Weights of a small GPT-style language model, trained from scratch on English Wikipedia.
Architecture: biases, normalized queries and keys, attention and MLP in parallel.
Each number is 128 + 32 x the weight over the matrix's rms, rounded and kept within 0 to 255. Layers, rows and columns count from 0. Numbers have three digits each.

# layer 2 MLP up, 2304x576, rms 0.0349, rows 1809-1953, columns 288-383
127074171110085146109200166140095083181184124102074123125150146110146136153144141116145054166090106064158126086127122112147167148108092112122126109139104101171146163065141183130154067166142170145138125161142141095163140125138157125136125138132152157121102170156100097137146108110141107083
175167135111156058134119190203106168138089109047161145037131107178185069136168120177091106130076111062124107128114097123165121164132101185161134118213110097082121138082165116162249171147125160143130097136118153082065155099147142119199118144105167144121103105151115058157177151132202159062
117087133127132160086144120148114134080163107116154108105112135135134122167059128080133076154111110127180130122112138090140139100138114160143143059111128123162171129139127153116109099159188200142128095116120174122157110183117193102072094110168155146097076122152098141134124070098120162136
140138191129079094125205155156052117140168119078073178133145129126158136173154125128138076170111115095147108121128101083113201142129109121139134088160105116144106150085124181117203060126122136162112096163116169114185121154123157108145122111144152115136060116161090118107165098089138107115
161166168132122118137116171129113089213140131109112089170165145113192115071200133158090123145111130063102078100091109108100160121106115096154105098132145132150187097077180138124152146143131189086118114136108139102100152177131128114174127157141135143099095102165130131132138163126164146145
116177160100094179116096132144098135116164131100092110102119117171109089198175150117163119158072100094125157144163103129163156150127133167130163125109122150154197121148101139091149076078087122167107175185110129020035127138118110101119171154189118106103116156195098106124116129067113118097
160124143119100081138189186211051072154157105109066141132145119102118092161114149138145062156095069093129120105144091067102167146115135119105119061179137090174139184073130180148205094148167119153120116184155133144108102140143166088126127117123113156140120129173093099120154094123149139101
113140134157092077138152132211121137158097114120131125083149118158112112148122128143115142133159120136077151149130090134094136153131164164105112129085106094071118111130131123135102148128110104174122126133104157125130104154146133070170153112051154104082120166123130133149138147138141166092
146115162154157149086151164128084136122138117075103105061178132134161123155094129089119083183104114102123099116122114081063204062087141103138114099108123119137157143148114199143118098155144129130095082113149152124132089216156152069144157137104150187105155130152112108112090141085069182144
154109173145069090153196141165031067164183091075080149112151132092147124170144148106149085162086096097112134138157093055078193116125133103151102094154128118141122174050107145148199131102108148188116122184099161148134117139153155097157113110121167103136098110149085102123133099106163122063
084075139127124067120185122122107142162173125073098167162187142112106157131119171161160126119174100134137142181191062132126122152152137140105149123145093145111076187118187092195107127091109130177062117204094132174149122101101125103146147074192074087173146092154135129120096171181124133163
102110175106098100118179166159067065166193114082060150113174146143123118171129117076175050194096112075138125080137133082130195161095114106107103102171123107155128195060118131157196088139128157160135133153145143101133095164130181077138128136094151153099131129165085118139152089113172132138
087063145151072144116194191160049086115204109056108138137148109112085107123067103125144077178107113124120120105135140051162183109127156117132127110108133120148112187097111158165133087087150147162106131135147149134107106129128150131126128126112142174114131167185137125099136079102138092071
099066143139142168137191148130032101139141137088066122172146111122133087202112143086140102184121125116185129079131118048131177122106178110075091095106120098170113183146094141146104063149165152184103154140121136079130136140126178156166153095130114146152128037203126163137171110137136091149
082134155164082103138094119225093068144134125119043071049156124109089022110142104174152061169124116116173127108162100068082159093066081147052158169162110135158082187096143135169155154085165138131127149148145157110154140089086062174141111169032152081135148118180122130152120148113128104134
164160100126101129189153151118091145117173076125104091133173153113115137179056125164111118151166084096126131180152126108101150196086125148143147105169120156162127124092160140129181121100084095207116135141141124100142147125116152085117144157166104161187103105183147188068132111121107114141
152094158158085146090184190123091109155166144036120144171122098112152136201119103186151058166152097122135107052188109093091204137099143119121086107154138123141112188076100190169184075134116149127114071108103170109181109180102188136147124095127139136098120160153123110106162099161109156093
136125154129096086113190163175057104132186087099084146145175144167143099164122127082146061191090104073160108098123109087109194123131168076110121071142113084157154199055107181109200124147146126192101157154144159143141124159133132100126111135110129113152044153202109116105143092093170117075
110072165113095100113182174197061092146222096080084170142165145123128100150133166081152061156108077120146152113157121058117186122096123126109123101125111095157119216060140161126190106137155113186080138172115154125164136167127183125114110160159118130105091139187082125110141083100161132057
122080178132098081124189178162045068175171078074095145082148122104098092131142123114169076185079069113161142134168060095107180162138156121138123077184106143145139183071141177145216091127094109175084139177121180142100132117132163106158122135123155114126111120207114121108129082137150121097
147131166123083115112165176188083085169211075103061135127159142136113087178122124082140061163093114121122140152147091084140189102118123126102101114170138134156108181053116178132167096151135143197120151163128152112104099157116161135141136175163144104095092114186088081096149092135143116103
119117196108111080150141130174085120106188087134067164135129138162103095125070167075139099231112109126123114130094090113121171136187143128142109070121119049142175166099166146073150160177150143205158169236112130127164120159122144119121135150143121087118152143188127139098119079097129175121
133128147153072148152114173173081094108147152149069115106183124097103068112113071168142105153124047092137096161150107043126221110076152126100137115179108107160138150108140150156092137162131146155161117123135135100176115117129049115119126145117165149163112128130068100163100145086146134095
084171143128108156168080177105103130143133105133113108082099102207119123118178215147129149155138146105115070149086054099095154099074155181152122148111152113142145154072098107184112132134088101188103098146133136100135141119116155124131161156137155128083089124149069103113111147114160154127
152077210109088090151197202210051116142192084115036161129128140130127099163127100112112049156109106111121123113129132097127171118127119102124130091136123060177172209109131189128180106115134135164144120175182140147163113161125132109149085137100147123109098112194071141131151071114164127108
117099147116105105148127117122104124159123111121139149173148112137088147161142185124112137168109136149135094082109136140093126191125147143175127136081110105095074166139117135061136081084116061142132083067130116112162128154107122091114136078119180107137082038108117142166125141132147124081
135046144133126098113168109135047073120164077115113140147183105093086133126096100144110102230122048095151146080134075116050178152164125184161156127144113140094180198092121168103150079147141172197091139182120154057132132177108142056140076107151085127128157109152133123124122052103117151137
136096172121089101116188159171071080136199083114077144147151123107150137163136112091161091181091083116145126117125088044127158103122143100126138068163102122157106172061129164131180122134134136188125158168155149136156127173101150090117110125129144095131119126179087084123133093099142103087
112114189135112111107210167163059096163200084115090129154176131110120126174113140083179093140080120118095117111136105061107183153106142099156124075140111119173120169084098157134159116140121158146114124188101139182124115187133153098136128100103118113132090127196087099113156112110148119103
076096131175063098112179122154093112155182163117049179066116113110117065137096143168115087078085110151197116116167066108076132114148200124069154155142102098140115192153123112110098160093128103162134134164104122122137130113111067075132127144132186138057143177134155105107101066093070144087
119129113159055093168126141218104153129174127136045152114115141006152124116106125108143125135136124122128136117119154118168163148126076100063129076139140144180136122119128133091205164088136107154102139151094105099094152089151132122088125130130148119094133135141105088106203040163113091134
169087174157085118147176161165076073158172087092081138125162148123103103160147128108181039197120105077122133097143103065110189162120147111115095065131118091127109184044103165125218114138131095215090135155127182132133129137101115128135121110102146126143090153220116112082132090084155151067
087191134091140102145177135143117149148096105129133110068226073093105146161212129147118121149117126113074155114162098103140164102183121171156170065092136064118143151061162159089140145091064072183140126132122160143104115129123069092117133056142136105145127115128108121149167109044133087044
127118173150113111104166136151101098156173087125085172105123090118121085150082133156149105183117101083115157110104095107106166146138147139150157093130082101159153159081121132127167137148111145140125133156151155119119095181153088099156143132111141108133135147160067142110089120094137154127
109088156144101138116213141172055103138201105089056136108148131102117140192159102089169066179090104108129139108154126069126155134127099085130103081134146100152154217051136179113200098114113147192093106204139152128168124173110184134137113140108092119132101134196092114097144086103129121082
123116179112090099087186145173052107144182099080065146147179139119099117149125112125149033166115097113121145100151093079118170163133118120132107098150119091156141169073139169106188080154147156194137124158112151117129130135131133126139128134164133117121104130194111105136134086128142117147
139077147096082100124193144189049095155188117094070157142138121093124094152102138088121071179108103133163131097148098067122156154106143116140122066140114129158138199076113155124174104109112135159126134141130160130115122144133166131157132098124145088078110115202092123105130090085131125102
128070148140025095137212156180041121136148117065117158142146086141155112157130111107135060187117120108144092101140104066111158154144121122115111086152125123149105178117109169140216105145130134186095112149118134141158114178115139085133116116113169109136079125174118110127121097098155115118
150148104146129148189134127113087094177163077139100158155096136122146183128146112116167080165086140111138102134145112103178116092123100148136060103121100146122110167145103138128179178139122127136108150163120136201107161121096150092169150127150107130183116170147109117063129135145156125097
162088125060067104130202137163000073141121144095109093160217114180108141113120110131136100173103106092171128142147146067101162121121168123039094115224113139131120178170152175107111100101144121172113147148137153132129147175084142079144149141129137164128109088150118094113150093078159132130
134137174096115091120171160172074100195193097085076180120139108148116097136133113124116076200086099106131105119134122085098163165113134117121103078171111096157110200090132191153177104137134116152129123147130143123131111159135136109127139108135173109136114092187111104120113088089175091129
185110142138073085131150150162070078089139089096127176210126100083136118120144119081112129205134082103143130100126105117111189125169189147116135095121131141136141150093187194156173071143154150142115113162159130093145116114142185199186104131129107069071181103136123141088145117181158076104
121122205119090088163196150179073118154168102070095133154139137088133083150145124140150072170074099102112152102114084098130192161105158106131114058185120095178144179071128152104188113152121165199094160149126159100139130121103177097129111124138185103149131147186074098091125127125152082115
129124177121076111143200180169037100133208079059087132132143132141126113173126088152148059178086110118131097149137106063103201159128159147144122104156111108177131180077130169168158106124108155188124128170107177102158126154138128111166133139155115101125082133168134124110138112082149118132
135135203133093065128189137161054100168178102094089156121149119151108074166136141111154056174096115105140129117144106082112205147158167116144141085163110073174130186085099150137178086134124135178128103150123155122151107121140169104133134124118158113147102140184121094113163105127172122096
147100180120048096125214164165052113163156112076058149119153139135114107156146107122138096183101097077118115107149102088118204133111124132118121126139114085159133192073139185128208088121134127190134121130148147117118110151106167093130135128139169141121096112179106095136150126111167153122
139118159122064105151211143192031116135163091059047157143158144158128122150144156122141077154098090088098103137161110048119204143104180118136103091156127124140114184055157177143214114095161121177115143157149191167104127177137153086159096146122134159108107115170083148168161113117143108076
172082178060078110126166161140089102018129062092110207183104125082105111137145125170155092158088101066150132080122079097154210118121175111141121114144105055169113168075128223156168107178076111182108124225176165099146121178115161081100092140161123120125168071102128154146161078133130152147
108139118121071124134168134128076136103172107082079147191173115115103154199127168115194104193141136139179170049174116153094150100109146119102089080159103137189202145134079123089173173072076096157108181120155113172138131082128157060111154119198058141154178176184115091085145106082156147075
118088197152060109115191139162059119137216096107103137116152121136148097125101178103158082212123104113151115132143092071106191158146128159115136113163111117141148165060118144157176087120112093144074165150133180122121105154122167127147108116148107120143073154156117154132145118076139117077
148101239130095079141178165184038075138200113065081138094125121120132109156135117110183044210110063116102093132135122082115229154126139130124123068143128099139145166109129133156155105123138119178117168170124142120136105129118153102137124143139164160106123136193112143103128094103133144099
126117122093099080107137119230090106172133120089142132051206141151083145129170139162124107166096157160129152057152151140119137199126147142107102094153104141075088133114110123084164158169086116148115076127097134139180131154122079129118133070123187083172164132129137133124167116115098082100
091115121115124178158137093109136163140112091114133123121180142144104123124144130117168116158153129166196186177144063100128106160113058120114175115134133108113155084113149150119193092061118125140083172129076123144144096126093135162135139068161116090116114130097147155167158130150183142058
118121140096169102148118078112098065139134136092128106107152123120124058121129167111161109096169086109090160116126068068147197085120108142123167080136143103176135144099054175117146115110108153182095089170136097097118102178136133085154118174137139138122113147112114146157145091180100133128
112108129083069113157111108138133138193135128119146115115186136109084187053131169188159110117100125209131174079144118116079115156121156144127132118168129110138200139103176170153181156127063115115126175183115138172153119116125104091136151129074155093130141110102132102167127115101147148130
157075182133125082102223164164053095166201087088082140148195121165145096147153114088165032203100065086150137121160090080121194117119145108113111064146109105145114146082117184132199105141102119166116153204115178152159105121126114104152106100133118094110114149184109126127170070098152119112
142103188093085107075173153162041075186200082083082131102160123159153086193169159091169054175112097092162130110153117088131177167143186151123105089142108096155133200069100156093155103141090095173136140184108170121132124157111175107146123117150147121156074126211085133133119109094128134092
125145134095118117179207111130124085073172080093059187195102129126089124156139142091159091146127144104196099094112110118113143113096127131084077107151160136122098097100129175134154097160102152114120196119164128068123127154101172093140102135173164184041143209165128110081094112092133140097
143114133138165144151146142116129122128153101082148049120121092121106126214156140111124097119132095022101145120118052068123161174066139105107122170151149101160158187150101168062139083135091126113136119155179163103110116168112113070120139136076094099102125179120130183121158056103091099137
141069108166141057108128095204104067150179081135094135145113156101140129108060125067116119151137129152102114145154055122095116190110052153072119124109112127124178160138092113155141146061113148137067105135148139141086144144121139114137132085110105107153128156117136135120146125136103091107
145106130125090151038128182174049091148142145115120086081131140125143128128154094140124111142101131069096142089130119099109170110061163123086100156212104158137148153105195164143142155155104111148158135151146183096093150112175077108142127133074131096138039139137104131111135120122140114130
142102141099111158097133152165110155132133150065096113131172121128139113152124170145167089111073093181164191109156196087186136152170205083171077064138101159132119141121159113122176122139099084159131127154160209118170108123163151176117142146132070111095137143125148098154103108071116102108
165092153101070090136180163206086139161177116048077150126160150123112135200143133075181038184073113094169160124124086055092176161105137148081113103169119109177154176063099193106193102107131129222102153139103158109109114158133150135131125126145156108081104139183067140098132088088132106070
102117180132105092111210123187057107199208094068114190160160148113102112162147118121139087187105121088128102085134100087126189175105143153128130107145125092152139178063129147132159088082123112143111130170136163117106093148115169088118134154125135127114108121196083136099149131106135111108
131091189106123128093166189192027073151232091072063162144145126137121136139134119140156055198096065085145148147144128066131190141140151171104100069172111106119156156077124151130174107141128108220113157175142142121141116121117144104113092130163119108119108139164076105106156124133119160103
098105115128116079137176132165090085060149100065095147160121142103119120135121092098118082160107116134160130100154100008116214095081144150153120138132137096137146177084047181180161115114171096150054104157144114104130127120138131070178100127149127159136117136196133146107133094073118063076
147065118074150151114163236162030112117152126087106136085097125135200102127095158083158114217136132084162089168182081078130209155125132123183081113142147142136151188144036170191161036113172109140105113132158148153102154225104185091135124178144145125123097102218097124120162139140138106106
103105170133051083117222157198055101146223102078067159147116136131129107178111146105159077158105105126113127127150094056137188131138164110126108066152127110134104208094106169120196096141118134186119150158129169114154130157132140104159121116146108112109126140213094103132105089104135098100
137111147171150124060124155193087139153153113074113156132146138109140113211149106149106083171176123067167101093108159089156125150128132144143126121165121126140057161141146129176159152180115149193136218103141100094089132136130109119115134093140111113144092160112142143127138077147086084168
134075119144085128134146131135066074143164085144084139121119119132111132118112168117146133195079109130113115152117120129119147133103149138093152114157138123133138149104105152155129128125114128137124165185150144131133118130162201096167148126118169124117151118165111099126081093115139139128
099098187121109121117200175151068097158155103052076140139177156122111116171123129137164053188097074091141130103130096091125186144118153132139135113149132096144106184062098134117202099151100128170124142149126184106143120121113153090118135126097174152096103149159083088129139112120112121092
116134139104098096094093124158120170172146116149122170133159138172063139145127149128099113133144099148109154130137109099139109132171145168134187143152089105168117131068197125092156102133130079222147131176143146137162119101132109100107162132084157099178162096154104142172113139070110076162
090143104094000160111136135131120170162105157133079111180202155135131109139114170086185112161076148165119171143167181134145105156210140105142151151110099111116130128129156120108134133136060129118122100104111176180152110142143127161134168182108080069163144057149153142136131108043094150058
116090166120064110139190157141077100162166087087083149148154111152142121163138128118166074196089077097142120116131092062148182139162147134122101075195123119153126168093120158133219089153102113187113137151120205143153111160119191116122110142108144126117109133172120079125140080102166135080
127091224135067160103150174176072111131183091106072189143130126135098084163099148159114087239081096113149127094153129095100228148112180125180117104123116117167158183110114148155118065121121092129145137124153121085165156165117144114098117091149124116103144076168116099139098083097185118106
140087168128106086081217174172049081133197097092071155149175115130101110151120134108189059196063072129158104134169078069118174152100105147128117095149135106146137173048112191138185105144126153208104089182165188162108109169139145095155129105127127081153085120222099115120136105108114132100
122095179153095134148167168083036096094148105035087131094156081140073073173083106132152100142116105132111129121166047076108174089099190103119078120130123071157139200103059142181121154084099136224149180207171117141082143198135128086093115134127132119125136175219116077150140119154145157095
143098178118055090131179147155067120162155093092080173111154116139142115154101096098154056196077099081143123086152096088113179201143166113140121070151116090184127168065102177151160132146135127154087102168128158116144131166121140099140139104131159130117101132172097081121146104093174107126
089109120131129122153147159118110069110178119095091099097115153106117096171162112123182082158144149120175118145106118063140156132131155105124106111140087121167114168099139158131122091136128108182113159140101136085142112174137157105129135141136114136123100130186118116129087121139121127094
152139175129139131135117118160110105178135116134140092073123150056136203075075123090144152138175112057119125163107040108102133105146079142124161088138126099161174125081162100180185143159176137163084144152097178069066123061128154148204122163108132159107142166169134119160107137123147066126
119085171135100089126192155152076109136128108094096193164151114161077065111094132134183078200076073119165130104126126082067240079129172115140112125193119105150084154122119120200129130180162130168143164148175116108165104145119161053112144099194174151108148117143091088104061081104162090115
103077217125082082150199169176058090143171111079101165107143122104119068145112122122158046175111112092142110107125096069118191139124147169099104108134128079141119183070110171133196092130123142206085159172139164092142118115122147105157117115156112099121104115182115133150149071095145111108
179108121090060118102159193145090131172143060032118127060142163068155153128117154150132117191077075058144121100110173118126156121057108124079089116181135120116134127143086189094177125189125168120105061149081179162135142195163206075140120138110191110114070191172107130129123115134135221123
095137185089063095099210171138040137136158113079090147138186159160143104135102121137136102154079106121157102119127110067110142166111141139102115122133128088127139155100164133154164119162126130140132091160177132115182112161105145091109139149136157171103126103197109118119113152115178131156
105115172110080109109179181178080117164171088064081152100158126126148117137132141106157072173135113100131139116126118080107172143098137131123110067141121113168114160054118165145210122161142112204137133167111151116141105166108156087150116138136121107136104138164081091107104118083149104082
094106174133038096115185151187055080122207117099071170145189131117133119180138128122137086183076094103145148083138044036083181171117171118154158076143137108158137175081126174139191082141117129181135150157100140118142141152103137117136137093149169096116110097166096147115163115088152143091
118147173171025160110137160097110141119141090074137131109112114137156089115102134126093065100022085122106065070132106103113149138099136161163129144093134086174142186139172215170127087151085146102114062129107123086142146178155077088146125146088155091098127196076146168153161137176134216102
136095148187181114127176132128137152087157116134153130158137115115153064124170132146150088126087105156135150107151163094107153154090145085131137104156147116202133148086093148093179101156098095138111107101147150155099120130129139155106103131126081107103080124108100169146134092159122157115
147104196105074111131200157154062125154192098066088143157146123124112093176132112088181067198067112111142136120124101084137178119108118127099105075140109115187145182090162206130219117132108127194102125174131158113155105128122171117180110146099133124128065152186113113107143074110129128087
130099182125039087159194160158054101135204097103052149144176132110165115200146125111177046185094087134141137094131107034126198119113167142108147078161130112159136198089135157133186107122117136211098119145131160116127094154089170089136115134122159125109097109210111120113140100093152112116
086089166116090103117132113175105120102183099106125125160131117118137129147089153120136090183132083086150139082130099088071178151104117115111140071158123074182107149093150206100201103197093162148111155175139154093190112131148189103135101103124112096083118164176110115137147075094212157117
126092125111070147118224171188122170135145121122122138154143134097117119185107116108132103087123092122140113067126041072134133153134129090096177095129122105142104230116152143198134074169084106140155105147127185124114134043118155098111119138102168137128129131124119075102108078107142176041
137116142094075093133112145144056092196125098097062100148132128141102106143107157078135102165102113104162139113161088105113136105096189135068108126138141153148151197129136117154115127171144188123151145124177146107124131181159133130146118164127090080155148094181099093157156109126159143132
132090148128073119089220159134089111149182108115114150114163105159108120166105120120140044173122076154197130092183103117149167101091162095110093086154142169128125202127120137136137123181204155146114093138178140128142100162106138113177122130113147135134113157178084157103132056088158150064
140076151110076154121195158191080169180170083094080154123137144126161126130122129108125055139091112100119091122110118096123206115059125122098088113140112094157112129093143159154152098142174163140082090135101145171159104119100137125156091107133127126102120143189083100153110101090162104041
191087154132093131165166174160091140090148148021137135145103132163106130185159159179107078132006098068180088090112136090122175154115178150132085038121119114151109193132176212187166104083130171118078174111154143142138125153104090078103157100140131109105163074182110066162191121126175125115
117107204128059137128186193167050087149195119078096137132172152136134110162125154141146051201107095115135141108110098077120173139119134113138118077168117089172151192056128184106210073141151166182099143148135155132138113155108151069141109119166161140120107105204085105132121096095153101067
094053154145070115173200061184129132199205131113120159053094116058035120150125164101194092177096082179123153115112052033132140086120196123096135103072132078146184178109076130137154093085102091208080177156106147168144123163082139118101144165126082072094100128149128126124107118046103124096
128113187129075094071198159170031086168198104092072186091176116106126130170132134119158031209102094116101119126164122088089165145148130164110094107154133115148136150076111197112183122116095106198095145159132194141099120159144160100143140144100103059100089137167096134135174078123165144078
146079152112104123150185145174033077162193066108064133107147132143147108160152116099165061183088089137116113118158099057144169139139158141089127090126104102169111171076071183127198111103105138172132094167118186122147118138123171106118141119084127129128104096190099119155153104084128112103
110043145131123128144191161129054094148131130059063154169088124096104126201152090171114120126084106057124055109197030013206154093130190154090119111185130103146075167187123252171103007116167188133123111137138151103141153146147134068107124140111105109150117103139095090101190105181112138102
113082156116080109109194159175081108137197114105084130105119116100113087171154119138153099166104096097133141099146124095131189147141146099106138083171109086158100168077119167124147109144132115145160128149133124107124130156118175115126105137125164104094118114199105130120146091117148100109
131036131141123093102159124168050135113138082087119136064145107091150123170172127097159069218148132115171141166136095089071139122093124188094091138117133112103153200112097212076100127131114138157104091142082186121168116188153209143118117100065151137127078096153124104153101006088105114127
102087160109047137149141175223038107123138135079136187156158113151127115141113130156133094182062119150143091092140113094129144129167152132174147139147108117121176215149186201198123068131125132210097137175127135109093116217132128132107168098142098044106110080154128093121113113147153146072
110104192147105125142196163150025117142175113089054169133153118115115152141131073127134063150100063094130112115180119059133191144116130105123134132186111115193144195081155182167177087076169112168126122173154153132149118132110137073120123116141156140104130126177097110107156107080138112121
131159166094056105102191185187110150074136118113136135113159114099081111156100113145123129110088128090084115125142097103119155174125143188119079157123120127059118134126090127108112149137069104156095151143080145104134110111117092138125166160094179078110112171152134126097202103152171108151
131128178092113107135177161123064135143207121075091128151151122137143120155118122123147060186098086068117118096141117074143192137120130124133110111152119072138111197066128192128165082121151112149084095156148171153134117154141194123111154166130142139122137143171090108102160109112117109131
131069187116078082140210143151052110140187073059108116140167136120079078198121132077184051209127109138164132116146113074084178100128142125137134102171132098175156184082116165122200081160113153191079124180115148143142098142119172113170109158114135127130109157202111138124137107093158113092
135112109126099112134128133148127137161136147135175145126195121145132108135143149117176118140090146083158149153118119124148145169115102135114117119161132109118163120147140202079167132136140103147150129106058148112096133141111116147145126119154110138131157157142145145104167145103160119127
160151188126094098106141167174032111096163092103107127180142069100111123176127119102107066209109119098179100109145063136139188115124146128073136068164113086153193166100150139137151107139138110154127181131141161168160103112122180094199117144113129096114103091186126075105196123133190221131
092058145171114117163181154136071117141135056125074158175112134092207082100067129125137082196085113095088090131152066099133162172154146141120117083188130110122121165102060185119129115169199166135093129186122200073152118176164119040140127120083179143185130086151113121057121117160064155107
167118196147070140150180181196094113148187102091084171136119127098159094138109086131163081148101063107097104117134093080119194160130138136139141079116098108173088187064129141126167059127134156145124113148145144125107109170120160125148137151151135103069109121182068080110166079099140077070
146126167136069125114193158209026068184221096083098153143173160136137126183131126118165039185103066129147156124141097044100185152140141145132112105169134149152131185083105153112197102144136122209080142178132157111162113162095145115134123120134142102086051132221104114107136069100132131103
153119138153125072177110124133084058141189127069074175159100128119167070076124129124118081103096120095115078039103151082092154163134160095138080092196120136162057127077154149147220176174105166122132089110154139142165114102142129085137097108125189095127152139133111141174174137092145131129
166142131143133144110097165151095116146149118074133146178152100110155065143122160101082083118115117116082078111117073130140143185126151184114098070215148152100115121125172103089145138120165109123090093128107123100093122151080178124145115155110119065079146148124117099107147122139135109136
111102191111047159113204154142073109137181074043072119161142137131132106177125109101175063180112095104124098103160099076133170134143131106092128116162098088165129193082106176121208064119131140184101135190110185141126116162113194134165097138132159110127107132189115108126145100094133127111
101145150196166091168194103092103097130119095122084163143154115125125072195110110140119099214152118130078193131137126117074164102116160144141140098234106091124168169064086174107158192129129105199123161083174161095069136229138154107145122078127127126143160123129125108110109082081158142144
138102135113122140112151182135051094156155129053087151055150126150141163170145134063113132202018105145155085112144146041111160125017168135101122127224123104060104159155094092207148121199127161128124145140127107152133146221111140110143117118069127172160146100131083079111153089106113049151
110164177137054161091133105220128060154137122113141165091078135128119177179139166101161143118117076084148129131134131135145148116094162174124177111180106101133149097105127136143128104121142129183071115112140147092144109116126115115144136153180144120118120129210122145146116138092092126121
147098156208173093158187132135111073112143081116109167103092144068177154104093119115134100164097119130148175135093048118075122158147084095138112106209131133136108138093114190157150087082150130109121099159137133122178139111122140091163137132135185151138097151087137130126156136158119077119
120186135093054089086154151172085135123120126084139154157150162215105129159095133132138113165095141083192151061146031144106135104137149164146096133140094121135141232118154194185150098144151112146085117138118166130148129117127077078190120148158108104138101155159155141168054083085129141121
178093191083052087086136119170088151105097154068065090159159132077053082121210075147142091202144133133165084108167089079089146102056119108073136104140108100125074199145147172188177062141103159130075160152082211111167108091115126151089122118110111102079161129174107089122117124125124101139
138096104122117050135153113139066092150114124113121164122183151128085109117127124114111130155109122091100151114119073080158087130106185161077166147180120121108140204116149108106182135126112130133112165185143098062115123174153144086136158120144182137083146143108108110147079118155115081141
120111113103081105071173153162094079159179146093110110124162124169073144188136152115153085126128132146168132122177148071162126128128181130127101093124146141109144183132118157083148146121106110153116156142109143145117128169125168098150109125096163084097121119147133110097139116065143125122
133110137175122159111145122113106135133146118131086121127122128094150193148155065176142080122127145143123088137155148112098136155142087154135086088103117109141148125127158151106119125113122123180128113152105162166135136104129150138145099102084131120143129133170144111081195114101133121118
110110133107101151143196145195066077122137131097099193146163118129151078156117149145108096172086089112170140084147052086130150122175203123085117144191102033158115184130115153204161111193136175146122123157159131119137081131156135137129131058168200154103154154107074128122102140125142114110
127132183142065099101229176176057138153184087071052145140147146140139114159158114137153042169131106094121102094169082085113179137108142122112105106138125103185131197078108152167195106120125099184104130137100162108174128157146165092146122110110159125114081128205133116117090088089141108117
139151118066081064129111124151104105119172130141112098129109130151076135137187133084114122115120136157114134123112071147125129146143118117109171117117119082120142162116087159020122145140127105118119149167100126125122137158119158138085120223137127066140130162126119149172116115180146079095
155063117132059152179133148150075109161163023085032120093124113111198098129087162158169093166143120051105086051120070080035123173117153083144120103179134154150150098068200216153170147170015148167119129191207109094220101160131038005151143093093218185140133121103116078170165069180181111100
157111170105152121154158110123105101187158149171119122163149128090067188094166110148143100148120140178157106087117143089167099151133084141089133117134127193154167089130109136136165126075103149158116146200128173086130120164143146158095099134095045123109047144123125091142137110151110105129
114108125120110098090166154151128166075128120071113138145190132068132066067103111192164106118086143131079098096142098089154159149071116166127112115138124113103122085104110125103139117179132164101137130182051136165181115149125121128130090065093170067136121135119148056130188110164174062110
169093178097078110156192190151073094133183094119100157137120120140102145151081117102146073222107096105135087137102159064104209132124120118105101091205135101148121141098083193120183088120112130183111123136125194113142107166125149093120145104142091163168083126170083106131105078082129100093
113134158152132116102160149180064100127209063076108123150222123086110132124095135180110096099120115095135104079171071092125158135117122149119134071147125150184127191091116158230186088100137119180036162151129154120097128085180133068140110078158125150092111153233132109129134059092146139063
104116143162113073124142118095102099137099143158124119089180149142105123164150122126157110116072155090174128157111115145108151195130148131118120162155143149121197109153147171139132123151132129110180149128090120115119110097149091104117127076168160133082107132085133130128165162119130125117
142091189108123107132177173159068071156212077115057166161159129157152081188102132129170052201081090118135113120125089059074175154122159112103127081165114102152105154068095177139214089165148147164110130166123180108159117154109154120135107115129128127128093148196092129118153075115142153085
118174198151063124134141193182076130161188146103147169098202119129124154138125137125109088153103025143132096071152087103116137126065077171142150114136114103148132176057110107200209121117162091135069143175150139113118089180139160100161128128116178113072105103191091132112108075094111114099
111130147157114111156234110153070104182172078125053129139168091065093099133107123086159126152136125181159184136115114093092155135154101122155129040147119103181080157100100148153173078094130133142102106155157129147168142153125164090151149135100082082158115130196148130094131084150124121129
122125204113110103120187174168035119156173103091102163148146134117129103163124116074149045208115118128126125117111112066124177171133137136123137115183105094175133143071148190159163088172096133151082123181119170081145097158110157108138105141138179122065115118160101098145128094095144101109
123073189144125126145183148171077093195218112072075135137145142127104108168083164108166021194096110127160163108111145063122158120100169111115091107187126140170140134041141177095197106135146141182105149172160177145102109150108182109141109125122145121108107130185075143130111115111174167083
140081196099087098111225178175047091130176128075078157155153136106164123156159117117155041176120074112111106152113129069128221159122154143132110100132122075157096151071089141146184098125139143161136128174163184155154114135112157085138152110153155126087122140147105101107130086094144106103
103110189124093093098162147185081090162197101085071176106144107114144113179148115095155086173090079107140096101135076090137186131112129115128162106128110096173116175091119169147196116152134146168114125168168157128151109186114175111128114132147158125117125118202100107139126093108146114131
129172159116089140163113123099115130150148101129057134133115112134118107081159114135087115148179124142104140157113129116154116139118116076128122103125121129139091114121163134150141126104124158149128125129156138082136145160139130115155139143137102110128101117167101073108107144108135121139
087105200106081108105185142188046097175167069063071143116142145167106098189161112115168060186122082113130130133157104072113160167141147151128125084142106127163112170107095161088189065149140130173133118158109153100122113143132144132118117147108160117120120112171108096143149102103129137090
134150131107109119045088139162171145102132120122165135123146133114104152120141149125147097131096134147105106097165122126119119149154143134115151141133130108123149127118106167126165100119125101142070147155098150132166117121155146134160115123127137092144125136116120137116122124130111139110
137060208069065110111218156201059120133188111074119162160183137129123123144167104129169068176086113112129108115170129053104168133155172173128120089141127064161137178074122169174163123140114100164115100147142156131186103141092138058136110103179172099105118114173088100135113129085132105104